From a checkpoint of a small transformer trained on Wikipedia.
Size: 11 layers, width 64, 1 head of 64, MLP 256 tanh GELU, vocabulary 8192, 1.09M parameters.
Training: a variant of Adam for these matrices, 10225 steps.
Each number is 128 + 24 x the weight over its row's rms, rounded and kept within 0 to 255. Layers, rows and columns count from 0. Numbers have three digits each. The size before them is the row's rms in percent of the matrix's.

# layer 2 attention key, 64x64, rms 0.0459, rows 21-63, columns 0-63
061:096076117113118104087112066135174110104131115127115145125093152124144131122092157131114101100109089163126141121103137150105160114143130148110087163098108074125148127136134116115146111101137126
155:083115123157149181159128119112147123111105166121097103140136144096144143136148154106163138163114153146152144126097083119092082142130147141062117139141139117150133091102116103137151132126145105
085:136124111153136139132112133130098128139156135110171114146139147123112141104164124068100140150089117141122173130165155135100119207172151126136133115129120118140130145095121117107140191128136102
076:145129138164119115124135105121123159174128095143151130111130108099126179111137105118138114120164121142206099186139119135116094161137130120119169138138146137130106121094150095135147134154176131
076:132121120135135106111144161151147118115163153108126098132174110179157086133115145186083159081164140127149140137158115145121101152086091129122141123142094157133158140144120133105113105107123128
121:097145190136143181133138130148169131138097159106080096137153126108109137152117114155156121135149098183162105117122129134102112135153133130101119106168145155145117124102134093148130129151090129
138:139109120104104096158124140075097133121151095153152156105112121131093121113098103082073113103092137092087136126136110141098144132102135122154152145127150108112102175145114143120115146109137169
067:143085143137116100155120124181128132112136192177158134169095146115177130117140153154131098143120109144167163153099157115117137113151136145152129114124115117105134173134128120099121152129150100
096:130107109142132129113122125117097132148132136117111120094108156111127120139123171043093139140149121111117163121141133117116067164139169128159126131133123108178082150097125108134151145118161103
081:140141129124141155091140097104100132098119141162135114119093142077135110107125119191128114117103077160126103130180163132103145074137154148128124132118122146127122163100156136128122137116176113
075:102120100108132111129116144085144117155090112150179159120078133112128118095142088086102144114054146103118148133131099126105125123153106137121144164127127141110138091139095166139131143105145128
101:131091108128123109139116100131056137126148149157186148127124154126142102110103088145081134106116134112095154153173106138115119120118128159145140110111100134107106139114136129161159137102183116
066:101119128160130121136093141151127140116157105144098142171138135190087077121138136104133113118143121143168157173129120165131097154135138108097117113099117098161147105149082142131099095130111123
088:128147105143134111099102155114088129128135120152097129120109139132161122140123154076144125111183156156134103115132116111151071160098116118114137136090102130136127124067113182134115104099095121
082:148144126130109172131149151141165129160111108101141115107141132144145118128119111145168122140182153136129079157161103174143126142075124115140120144156164146079139141102152139140117097143085146
125:132159146100160172159150172148153116146095132117107105143127114142119150177142111189152130131139127134171089119096142122124105096082125144110109113135141141160154088103121141113120098148107125
076:117138125094099114122136121111151108111146104112146110098135133129131118112137136127112174165103140031086132120154107143117124158090098121109119110168165136098148132118091132137088102135128129
072:128141145084131130135128108164121127112087142133111143113092111099076148152107056143145143122096083132124127104142125140139108104183107144138092180154138121131123137115138158163125130114148149
070:092126104156161164126095148131124152134125092129115120156092116107160134140176140121169114109177132130178155144150146149143126135177173137124126099106111131109149100131163137151116124088154115
112:102116126168124128117124133085151142156120135094117144132161150093143094118092164077135146137120148109079155125149114109158111172123108099128134161182133150166113134118173105142147147120131133
087:120134124150145156088124128148132129128137107163100102094136149136165166136150144158167124165147137096145137140140131147138158155134131134132139109145123148126140176053146144133117048118136118
082:148096150118089155136118131141127118111137135116155136168128178113124090135142115164104079146128099094098133116093136135131139101116138149148081097079135140105142135084113084116126149141174117
086:139147133100138146120112117112135142127088087175123127077111109120110145125106134154110084158144138192128152137160084110160074131149099131133117160159115119133117128137134093159131119111137092
061:143099123136182177090129112123100121166114132143118163097118144141084122135099112176126110088127075121159136140155090140142093130143128159139110121139104156137100133112128143164151102123118097
062:152089143134120139104133159125134115142205136088151128132086178136126105143101164119163080130138136135141147141134114125151119146154118133177096144147166143131147114125147114139154118165097148
133:144132139115116092108106126109083141123119098130159128113135106125110098136101127149089101143104101089100132137127177133168149146131159096173137132104111129099104167176139140144070143119134159
070:115132136135126149115128138127162124172122107093175146094111167105124090120094145045162121125155149156164119147122101109147105130170127127139110151086113109119101116118125136125171136123125119
156:126090104122116092114141112108097146134132071158151173095104128133100140114129097052074127125099137109135140113152122127119145164146120114150148154115113102126150181150127112127128118104126133
069:101119139103105125099137145131139147078114140169141120116097158171128144157174104122093129161108145114188114119151123152098120119102113130144154172160140113130090143110126140131088138080128123
064:126121109107129130156139161141136114148107108153127136136099104129128141140157167115092128189098127160167134141059118110138123126089140131099144096147114147129123164162144123101113089111090088
065:153061154118125127154112116108099119141120106148109135122124135113115145101135126112122069163090118112142137108159112163156113122128160131116108148157155152103136106184116151157117086172113149
203:156099150176120113121146094118115135111149101146144150134137142095124141141141144093103144133108124107091164136137093101129155163148144088151150158131123076095151178159152145129103139102113165
084:110145128147091116141133114113143144100156134139106167150177167163166169096130114126173088126129105139132126135116115111131140182114146112150121110183105132110095143114109088124133126162093136
097:117112148146114101129104101124136123136160150114109128102156110130161110128102136083125147152127139088103147138164111123142099191123087083110140152159121128145147140124071179141114125157111164
069:158134132169143168134097130093129153171081145152131136128136116107114131122133109140108068126100083159140182153125142107124092124155159139120107131104113130119117115123140090111113167130087096
088:127140128141097095127126074099124103123147115108125145120148155131176141145116136107114170108117141139070178121179134127091128148103146141120147137140138116170104141156084082117125133129162153
072:092168157098088168175149176133140119111072132114143137134118118144117126148124117194150108121178136108148140134145121131149176139126120104146119139149137145115141142123176120139157121123154124
072:157122092145135171122107136152144153082112141161136127145110133156134109161155153184139132134202119132181111170147139128124112091138133136118121114133139127112126138159145150143083101125104148
102:105109151141184169132113175146154129161152159113106137141150113104096136160122131088167125162143116162165095136114135116105123111150154119105111160121132134163139109139186120104151150123145119
080:121095139109097152110113137131090106110106112112111193113143109101150139161144114096141105133177129059123155119116095135153117136125117159138114092136147158152112109092111124130143141107173118
072:133094124154164133097154126143125103101140145115160154129120138111142112125150237130142144156130134103125138108134155117112162163176114146162143140150115131162114154142113139126159136128114122
077:113158122116155130115131158172130133133135128062114121164163147179144087122166131099120161155155146099137157103098114129141159163144136171127096108151139152117127133133137113138115129081113105
106:154183120126162144105117136141147101162157124122120125133083112129147137163154129110147094135171106134131084147109128118186124138141127143070109111146137133121157115117149155142086075117112124
# layer 2 attention query, 64x64, rms 0.0467, rows 22-63, columns 0-63
194:152140116104124071084094145127115172136145096083165150122144104160119114104112141128139113106146149145118149142150177131125131121131113092109179112137113112114096183128144131102094152143118112
052:139177149142123092082110113123083139096132110105143155102123095135112115140120129117106146098166134123148089128165160145111142142167115143161171133111170130191086139125121129131130142125143118
054:158133120112094142156162139145133118127141117153146099128131142152139113111081135101078160099142144160129139166156142140136091137136106131143134158143161125150117143177174112093088137128184107
053:150102164107130141154107083117140115126123117090118156122103127128162165172130149095143122186151100166130097099105130119154154105126146123133123113109089140133129152109069095118118107143096113
150:121121132173160127150140125106148137131153162125126122134150136098116121108159125135123134150101148068108152114095031114105132141104137112108136136117118115107178105105082120119154134117127144
146:114159128087109143099120140141129106138119091125111136122103119172148137176126128120132119124183111158135117144159226135165146117136107149120094129124136152138087142135160137134103106132124125
057:109074123130132136161123125136134136120152143143113125149102139080142135178159126085116107158118138121093128114123135082140123161106103133177091163134148151114147106113078167136137138158119167
098:134163120097082094083126158143113133127106101098145137107143090133122108124098124154113097122165144136111126133139177123117110139153096133155143106136164125151078163113139103103108155137148072
063:098142151132132183105121131132116122114162116152139123118137163147070115140171134127086133138152145082141145113121106144134116126118109173142101156133153141136113128136105143149103126076196156
067:154133119103090085150153151116112144126126124169143105125170102130106128137116107124120125094117120182137126129158176159140080155118130121149141111129159127124127147121211131121124140172130108
131:125148128088122139098115111143115116132110107126124127099106115175138114144118134132160129126178117172164108155147191162170113091147131142130122131135124132162071141162176130134088136118122119
051:118118098110150110111106139167150123092168159125144164132122121138090092089159131125112144155152148093128160138105105158073123078092104111145140112157146118134130104105116089125110110113129160
052:142135166113146107146153104179119121144091147163102121115090129118098141146161150159156080102121109112124125101127166092139158130089159116131116099105102141085128115121115150097126112159113093
079:117118149147140156155147105117140110136173113159147078126100188117100138136124144139103119099087119096138146111117094135131156131131137136117110153124114128094154129138084161135133076086154169
179:109106144168129154164160097135147127112123171152123107149130152079138147128157132129101123151089123104104138102109042114102129144129136127138117127121123136114175107118072132121163115121115140
071:134156100126093115094144154144115104123104117100105102119116118164154093078105138113139146079137119142156134153152141127119129155150144120106143131132081095099128108139189164126116114156095089
060:106142129131095136105133192111142161122165125126181125115143162139074101102149125151152112126119157091156169137141102154109134162144114150166123128139167129104145125109144127169127129108112159
061:136121155111114077150166175145143134123099162087114115143152135114141113139103131130149132113156137150104066119145182131146145127136136127167124111083140142153126099110151149096117114173105101
125:130164121096095084070149160120119148109111093117136155136125116173154123109105140117149135096166158136150129158151176133137118119125125117120153119128166115137083168130140112103093145130151092
069:143117151131140196144169128158156097156101117158127109136126141110135107118117156142089156109102137090124137107118106125167117142091121123116111154168097115098126100167127140109169105150171136
061:114129138145174115130116161118125133115160169157101112145138166130133104144156147117159142141172140126126124121156133143127092134090123138162114167090107142153155118137149202155112109146124179
071:141161087128108082081146170149095121105111111120147145109123103140152112136113105137121140070138146124129123190152153132122114108160114157132175125120149111148105144100165120127113153112147092
051:134122095135120165123108152088117111113202113150141176124101135151094147138171138122120138161128139133111153080084124132121146165080126154115095143156137115118125168131135115129126127095112117
050:107158159092099144123146115113123137116106113100114096125119115139065138134098087125108144110115116177141112099156134157122171084121128138113116152145155106132094093091118113137144152132183113
156:123139134146125169163153119120158079141138164149086110130121143129146133174141110140124135135130090118129105099108129137138133118123114174138058113112125168161166099120132134170166086122137142
071:117157161102080090117159146112115152142113087130130101100141128143108136104095121146155101129169153170139108137119175143151133125144128132143147126092174122155108132158180130102082123135137108
190:140143120088100110089104167136125140150122097127140143126120126173148120134090143122145120102164136162134127155136208149156106132130114128126129119135132134159069149145196133124113147131114112
058:134128103124115134101130113106117115099093122164130157125138118109158124163091143130128160117116124124124050147136122108141034145099086112137139148149124128146095155110139113125125150132107141
069:105118136131119134181127089098141111150152103122093145122080148116153161149129084110117128179121140134078113109102115102166120113112116115083103165140125125121121093165110127115140136140163162
060:157157109137132135119119122149103131098129124151160170147180119148107111134100145180132145105131102126146132148177123180111073122112129137141158124146136116135121178107158097144154151114166106
224:127136114085113087097101149119106121138137091116142137092112113158133123121100132120131113105173139123144123151132223137164128132106107123124143136140129123139072151135183119107100154134125117
077:100101110135158138133112125092155120139168131146120138134114149115131114128152123166166135098105130061102132121098101124117168133055138110120108136167098109117134099097118135130157111134124177
084:153136144089100130115122152127120141140114110101116143099126099181125102097081119160155141103163161128173148155155116172153126106112124093116165119172119125129101115146176115117107141124131097
059:168122137118186165121116138092102155068140165132120178138136113111117126173139125141115116138144126105141106083145120108133074088108096142142101137118120143138123140076128111124134147118111144
085:132169116095123089099104156120138133125124132128104133128124086180149119142108088139188123089175151139182123180143164135136111131117119133118147147141131135141106119155170132126090135127110119
066:127128102155137143090116155178089125082157127140164140107110151087139126178146123140137122109112139146104145119085107123104112158138128156168127110120160150149128115126078167152150118086125132
072:126097118140138154150117112135150116137175152129125135169136148117195150165156153153088134175124140099094121144102121115131157111119093144115112155166124149131154129125068145122124125115154164
105:138119134139106092109132151096123182141090092103174139111157116116096107081107139124110112121127172090126142117136109146125167144155126095153191130122143097107129146135114116110122135115169106
069:092117143107119113143137169143149144158087142126145122127103184105103091102148117140132128123148146097116159135212114155137153156123117135153126152111135125114122067115114163145143111123118117
054:102127116103087088113141113177151114134089121120089110147150108163133125095122122088115126141123134156123084155088154113111132141110105100083137111146157110121107098158113107104095128165092132
066:074110110155148105133120090144123110114157143156094110150104122101170156120159124134135117116095114082097129177140135080118159166097115115148128116156116147116130109101097152131128116152124169
100:134117140157164168146155153147132120114184165151136091139145146100119121116148100132089141130093144103106155094097090124109146168105140153145105135125119125114155082117093149108157141121165145
# layer 2 attention value, 64x64, rms 0.125, rows 0-7, columns 0-63
086:174066143097087151079122159149114135145115116127137129066082116135138141134151109128146117098120129122145119138119095164122146136119096126112126111102172123128138129130135146127075153168134154
109:155160131069094118102080122147115133179138098108144153123083102134146102124103113127140105094152140121116129147141188161136140137119093134129124129133133171141075134121126147141099146149147113
096:136200097143098118161116115139112136106144154113158122137096098121165123118126114117124107126121153167106088120162128115105101111114147140077102131143101157134099131099104113144165090165147122
078:166146113096115128140131135153085119071133102112114128141114075137104120110123127169100121106116157126163150142127148127124100128133090140070117137120139109169112139112078128151107160158086135
076:131116131144136136120170088085133149147132177137136100087116136118128124112141136110118139137139123136083127129101071146131131125131180103152131178109130098072192150149133131138153116113143135
093:087107097131145130149095133151129123127133148119183092155145116147136118153174146146174114131092139141129081148143119108114073098114147134110140137154135127155153110102124112130195135117121098
086:150117109133128130111112090114097131136124128150185112131104099149113154146124089113135117131125152119102097118146128134130123124137083152082129093163116139154123119106156156102151098220128131
083:134062096109093114124137108139141126110162094133137138146128113159115152117134162190132107111142151131169156140129130089102120164087152119113124128077097119132117104120114090164129151134150126
# layer 2 attention output (transposed), 64x64, rms 0.115, rows 0-6, columns 0-63
082:127176143142128131125113145121125114106106138074140127106117094160130109104074145129126145154159140104164109156111151124100117150183150101131150145179080105166132108134145104142121106128108106
112:147116114068117099104103167123127120146099096110146148101126113184135121122102136121124127111177144133153129149141217141139127132132099108136146121140120125132088162140168122112102133125123108
098:138087128111141138100155160085118105116149139144093143117132160114132146172125127143148122147178140085112134108090145104151123119095115135170095118087159152130136126124161154127113147066117110
081:135133130114109130113105130066148147145113089104136138112141129159154127145096134094109190102139118113148101112094175146123153091119154129145136103152120166153117151137168106119127142068141128
090:122131102169149137145108125138142122134131190156097124164121117103121151117130135150146114168106136126104151119175056096092126146124127098133151133115103088104159090144108123115136100149105153
093:109152162153124143114159129089118118074159157138097151114096160098124138161130097140114123134176113106137123124138112091162160109113088158128105123100176154138105131095107122147125150097142147
096:150135135127101125089149193130099125083117111110116154106135090114177133168117132140155103112180142112145121151086137106150104130122127120144136155090139129128095131146146124145114166085142098